Weights of a small transformer language model.
Size: 22 layers, width 160.
Each number is 128 + 24 x the weight over its row's rms, rounded and kept within 0 to 255. Layers, rows and columns count from 0. The size above them is the row's rms in percent of the matrix's.

# layer 16 attention output, 160x128, rms 0.225, rows 0-48, columns 64-127
size [ 99  89 111 102  98 104 114  86 121  93  94  93  85 109  96  98  93  85  92 104 113 104 116  93  90  99  97  99  86  93  95  99  98 106  98  99 103  85 102  93  91  91 101  91 101 104 106 105  89]
[[109 133 132 101 134 131 140 161 139 156 148 131 160 123 137 139 148 118 160 106 129 115 122 152 104 122 105 162 119  98 127  98 153 154 117 174 115 152 121 147 115 137 142  86 148 114 155 138 137 130 144 131 151 144 122 100 124 127 147 134 156 110 137 119]
 [104 130 170  54 140 157 120 108 129 122 133 124 131 114 114  97 159 125 181 135  97  89 143 117 136 157 123 109 134 157 139 164 125 136 111 124 145  97 138 115 111 123 136 170 128 124 149 124 147 119 147 108 148 169 142 156 107 125 148 143 103 110 128 153]
 [ 85 121 126 104 127 163 132 163 126 150 125 124 112 113 128 138 129 117 141  87 131  94 171 162 147 115 112 154 127 124 121 143 148 158  97 143 152 162 113 110 140 120 156 136 115 124  71 150  91 130 131 105 120 160 157 150 135  98 105 109 162 109 133 139]
 [147 108 132 132 146 113 168 128 124 126 139 133 109 123 118 131 160 130 154 128 168 121 119  92 123 129 105 153 112 162 139 139 146 122 133 106 182 152 104 128 154 103  78 123  98 156 105 115 137 132 114 115 153 101  98 144 149 156 127 103 131 165 162 127]
 [126 117 139 119 140 125  80 105 168 106  93 105 120 125 150 138 145 146  94 136 145 115 134 123 145 104 106 124 114 149 161 111 106 105 165 143 120  76 123 112 113 139 131 172  78 110 130 117 118 111 157 102 126 110 137 157 121 150 123 134 137 158 130 131]
 [176 154 118 130 126 120 132 142 123 174 130 118 120  94 117 120 148 130 104 107 180 143 106 111 133  96 117 115 137 127  90  95 126 134 150 114  96 144 143 159 124 145 106 109 138 157 112 169 130 132 132 167 130 124 110 106 125 132 115 139 140 178 106  97]
 [145 139 166 107 137 118 122 162 123 133 128 100 106 109 126 111 142 124 143 139 113 135 107 143 119 150  97 103  95 122 143  84 106 146 126 114 155 152 122 135 120 111 111  79  87 144 151 147 129 137 113 123 134  86 122  71 115 130 130 143  91 154 116 114]
 [155 127  94 124 106  97 122 126 110 138 114 155 104 146 118  92 113 109 131 139 130 153 104  94 133  85 132 104  99 118 155  94 135 132 155 134  93 143  99 121 101 128 135  95 124  98 193 142 110 119 109 144 117 125 142 110  89 106 110 163 160 146 157 176]
 [117 134 183 138 135 124 162 175  99 133 107 140 102  96 123 120 137 127 132 147 136 153 139 124 130 120  99 115  99  90 122 148 135 121 116 152 142 102 146  91 131 118 108 135 123 105 113 114 157 136 127 157 140 123 140  88 112 161 128 145 149 106 113 125]
 [102 126 133 136 141 132 132 140 121 148 144 117 126  93 100 123 154  92 142 128 131 126 124 145 148 164 104 141  88 123 149 166 138 136 150 134 124 102 184 118 170 151 125 102 109 143 158  81 119 123 126 128 167 116 182 125 110 152 115 146 157 142  92 122]
 [102 150 144 118 130 137 116 116 107 140 124 150 123 138 120 147 169 102 132 129 119 136  89 142 148 137 121 120 139 157 119 148  90 145 169 136 174 135 150 117 133 152 146 165 159 109 142 101 136 126 149 114 147 114 142 110  90 117 104 172 152  98 133 118]
 [116  95 159 137 118 132 154 124 150 118 162 144 109 111 134 121 137 121 121 122 222 103 138 133 126 144 138 154 122 101 127  78 122  94 113 124 160 107 120 129  72 101 125 154  94 132 151 155 110 120 153 126 129 136 103 172 161 134 138 125 129 128  91 152]
 [124  94 118 153 167 105 106 113 144 175 148 111 116 144 135 135 135 150 168 156 175 138 114 114 128  96 147 119 119  72 113 150  91 110 118 144 147 114 152 129 150  90 162 128 103  99 131 125 122 126 133  86 141 107 160 121 153 131 129 128 142 139 132 136]
 [ 85 156 147 101 169 138 119 149 143 140 117 108 127 144 160 170  94 112 128  99 143 131  85 159 136 117 135 102 119 134 120 150 137 122 130 122 152 120 151 123 154 119 127 127 137 113 153 125 146 116 168 168  96 165 137 156 127 137 157 112 157 110 134 102]
 [147  73 130 118 140 139 107 127 132  78 101 162 132 108 129 148  97 126 104 152 147 173  78 124 119 120 123  96 125 130 123 153 111 144 140 142 112 133 160 121 118 111  91 151 169 147 130 121 109 119 123 106 141  79 132 146 137 107 149 121 160 112 101 147]
 [144 120 184 138 105 101 148 133 124 175 104 135  98 157 111 102 142 148 153 145 106 127 128  87 129 116 133 106 108 122  71 121 131 150  94 105 110 156 129 137 100 135 124 169 118 157 126 144 121 130  99 167 139 120 135 149 138 116 113  96 154 142 121 123]
 [118 155 133 123 156 116 110 119 121 144 142 121 138 121 137 106 123 110 123 103 156 127 167 140 155 122  53 127  83 137  99  97 130 140 126 129 115 137 121  91  98  95 122  99 125 101 136 166 113 150 110 159  94 186 147 111 120 134 150 125 140 128 102 160]
 [125 101 150 101 135 129 134 144 115 160 130  93  90  87 103 143 152  96 102 159 157 127 147 120 117 112 113 123 103 158  79 125 109 147 153  97 135 152 123 162 109 124 130 127 133  99 107 152 136 100 112 174 177 103 137 109 122 122  84 136 117 114 149 158]
 [106 139 126 106 131 158 136 150 128  68 103  77 119 122 136 128 101 135 144 125  92 114 141 120 158 132 155 148 145 124 126 119 105 143 148 138 147 113 131  76  91 122 161 135 128 131 138 101 107 112 110 122 114 109 153 111 135 160 129  47  92 145 114 133]
 [112 150 110 182 121 131 142 119 140 131 142 121 139 132  86 100 164 136 127 130 130 118  92 125 134 114 115  95 143 125 138 139  97 107 106 122 136 101 115 110 130 150 128  96 159 106 119 150 161 138 116 147 140 152 137 124 101 132 119 123 126 131  83 113]
 [119 133 121 115 140 132 131 144 121 146 103 121 154 161 136 155 114  84 147 172 105 130 141 129 142 109 145 126 117 143 115 119 105 154 140  89 131 132 143 119 106 133 119 157 126 173 128 152 142 116 133 147 164 125 130 170 145 109 129 131 109  93 130 161]
 [161 136 122 187 184 122 140 110 157 138 161 123 125 132 156 148  86 140 129 133 165 132 126 148 163 103  91 132 119 118 119 128 105 143 110 127 128 136 191 128 114 140 137 166 131 162 101 101 121 115 128  99 154 161  93 166 127 102 103 153 133 118 119 109]
 [128 148 148 106 135 116 140 167 131 140 147 119 142 137 157 147 115 143 146  94 130 118 127 144 114 128 119 111 138 134 105 106 125  96  65 135 113 159 133 148 103 117 124  96 117 161 152 129 114 133  79 180 140 168 130 150 148 157 107 120  95  91 120 157]
 [139 104 106  95 134 144 153 116 116 134 150 125 115 143 134 121 101 135 125  80 102 163 129 145 135 113 134 108  94 143 140 165 138 161 163 123 130 157 114 145 139 145 149 202 139 162 154 109 105 129 120 155 115 132 120 120 111 143 122 129 111  85 143 142]
 [110 132 143 129 141 119 117 110 121 128 102 104 100  98 147 111 103 119 112 135 126 141 103 136 116 129 148 130  92 138  80 115  92 171 124 107 154 134 144 155  95  99 137 138 153 115 133 126 129 157 119 111 118 125 160 154 131 125 118 148 141 115 137 137]
 [117 121 138 114  98 137 102 117  78 123 139  97 132 161 146 151  81 117 119 121 118 100 106 133  90 134 168 113 172 106 101 118 113 150 126  81 135 130 116 116 135 143  80 141 151 141 136 131 104 121 109  85 170 138 132 121 148 129 119 120 130 135 112 138]
 [142 118 156 121 110 128 133  87 134  92 126 131 112 115 115 120 124 104 118 113 122 114 126 143 147 151 146 117 101 136  87 133 121 125 126 136 184  99 109 131 157 176 196 138 123 125 143 131 103 120 160 108 162 114 125 138  98 134 114 112 130 115 106 183]
 [148 123 108  91 144 123 146 127 125 151 123 117 152 131 119 113 137 156 104 112 143 146 123 126 105 135 145 117 136 159 120 110 153 155 105 143 111 117 148 153 148 116 122 127  91 123 115 105 153 135 130 135 160 122 125 160 135  97  76 117 112  95 147 114]
 [101 161 157 148 176 141  96 110 132 134 137 157  83 113 153 101 138 129 115 154 135  86 142 103 102 152 138 136 132 127 143 113  86 117 131 128  91 111 122 128 164 171 161 119 119 161 116 137 113 138 109  87 131 130 138 105 138 122 147 129 105  80 117 149]
 [148 141 144 138 105 131 140 123 114 133 146 126 114 152 129 137 113 119 107 132 141 150  97 103  99 138 136 115 137 125 102 116  92 130 114 180 125 106 160  86 136 113 161 133 156 145 136 120  95  86 140 103 138 133 138 138 169 111 159 130 100 120 163 117]
 [ 92 103 116 145 188  97 128 117 139 112 100 125 161 178 135 129  72 144 123 109 164 131 146 114 114 133 135 119 144 102  90 119 154 118  76 120 122 127 133 119 122  97 129 114 102 157 126 108 131 123 132 117 109 114 146 126 120 150 112 104 132 110 109 106]
 [ 98 135 130  89 115 152 134 157 116 104 111 115 132 120 113  81 126 142 125 116 125 117 104  86 133 131 112 124 101 144 128 125 149 141 138 154  96 125 122 175 120 102 154 162 154 155 143 157  93 125 123 115 117 107 144 108 106 120 146 188 144 127 140 127]
 [ 97 131 148 113 122 172 146 134 144 123 134 139 133 115 162 107 153 132  93 132 147 111 148  97  94 116 104 137 109 162 120 111 121 147  90 115 145 169 127 132 115 128 151 141 148 127  98 154 130 162 171 147 139 152 116 120 148  86 130 153 153 138 128 159]
 [125 147 123 149 132 144 109  61 132 135 131 137 133 143 109 134 124 136  93  81 131 169 157 135 132 129 132 134  75 126 147 124  83 106 114 161 144 137 116 118 120 103 120 145 157 145 135 133 114 174 107 150 108 169  98 143 118 105 134  75  90 122 131 119]
 [135  98 126 119 120 126 145 122 143 109 113 122 159 180 137 131 132 137 138 110 126 109 113 120 178 102 139 118 142 125  94 130 115 105 123 129 118 155 157 138 118 100 121 138 170 122 137 114 115 115 119 135 103 131 102 130  83 101 147 152 111 144 139 131]
 [126  87 150  96 117 136 119 127 122 120 155 138 145 123  88  83 121 146 114 167 140 134 141 124  91 122 105 124 134 131 170 104 123 113 106 134 166 130 128 163 119  86  98  98 177 150 134 122 123 114 107 101  87 126 102 122 111 136 138 108 149 122 155 141]
 [160 145 115 114 124 137 132 155 104 134  72  93 126 131 102 137 119 131 149 102 139 135 115 108  69 152 118 108 119 152 111 129 107 133 112 162 136 142 143 143 109 109 111 127 125 143 172 128 111 125 122  99  94 129 128 125 154 125 151 173 157 112 125 134]
 [108 123 124 135 122  93 112 121 139 144 115  88  99  95 142  92 110  77 125 125 126 159 126 157 174 127 131 121 108 111 134 159 141 121 112 128 140 130 149 129 137 148  96  89 146 166 134 115 133 123 113 124  95 135 141 133 113 139 136 136 104 150 118  93]
 [ 98 119 137 152 108 141 158 141 144 150 110 150 135 126 157 139 101 117 151 105 124 138 147 110 148  97 160 140 109 120 163 123 118  98 149 118 146 102 176  97 111 136 129 131 109 102 127 149 132 137  95 168 133 100 108 148 131 117  88 172 152 133 142  97]
 [ 90  73  95 159 157 139 141 126 133 121 100  77 107 136  97 108 116  90 103 100 141 121 111 131 114 148 144 130 142 125 144 140 104 123 139 142 124 108 106 104 162 101 135 112 124  98 150 145 126  85 114 111 152 135 129  64 120 135 137 137 136 181 142 107]
 [100 130 110 193 142 178  98 129 145 169 128 137 144  93 170 124 140 108 100 126 142 123 172 153 140 106 137 163 140 116 127 115 102 131 115 125 103 146 107 140 118 108 157 124 125 150 111 128 134 128  99 148 134 119 115 115 106 145 143 106 113 120 115 137]
 [144 183 163 146  87 116 131  99 153 117 110 133 113 142 146 101 104 134 119 107 105 157 146 130 139 115 147 132 115 145 106 116 164 138 118 133 100 133 153 166 148 114 134  90  83 140  95 104 111 139 123 139  85 129 165 138  99  98 129 138 124 147 119 150]
 [133 124 121 103 125 120 127 118 156 130 142 145 145 146 127 163 122 135 124  95  98 120 137 103 120  92 145 176  77 123 136 115 163 129 100  95 138 120 116 130 164 127 122 140 121 144 119 118 110 124 151 127 100 159 171  92 107 115 111 113 139 139 149 142]
 [150 118  84  90 147 129 141 150 140 107 111 131 157 137 132 122 131 122 119 158 140  89 165  87 116 116 162 121 160 102 137 162 133 114 152 133 138 118 121 119  85 143 122 103 178 134 130 135 142 142 131 107 143 140 105 131 163 163 115 115  94  91  93 147]
 [138 119 116 156  99 159 131 163  98 146 128 137 144 136 109 107 119 113 111 118 110 114 116 121  83 110 118 124 147 127 113 166 119 144 155 137 150 124 164 128 123 160  94 140 107 148 118 144 108 152 138  98 130 178  96  66 138 101 132 144 123 123 126 131]
 [123 135 120 140  90 140 136 129 174 135 113 150 154 134 140  88 108 144 148 119 177 148 130 152 136 131 129 168  90 105 103 130 145 157 139 115 106 139 161  99 124 140 124  99 126 110 136 167 134 112 116 148 123 135 143  90 112 133 137 124 134 106 106 137]
 [136 138 116 107 104 103 133 189 114 111  82 131 117 133 131 153 159 177 132 123 108  99 147 128 135  94 143 148 159 143 131 132 146 159 113 169 129 118  98 139 127 137 175 144 158 138 148 148 144 144 124 104 118 108 121 109 126 141 132 144 132  94 149 146]
 [119 132 133 115 148 106 133 151 124 158 133 134 135 153 132  90 149  98 101 121 154 108 115 127  92 110 150 127 135 131 121 176 142  97 124 119 148 144 146 118 138 120 117 175  83 140 117 108 162 131  86  94 157  91 167 171 101  82 124 141 155 125  86  93]
 [174 101 149 115 132 116 134 115 140  96 124 115 106 105 131 167 138  77  85 136 112 135 130 128 160 147 117 146 135 148 138 131 169  98 116 101 134 131 111 141 113 137 115 163 142 162 155 118 119  94 114 138 127 139 131 113 110  79 165  91 149 110 136 133]]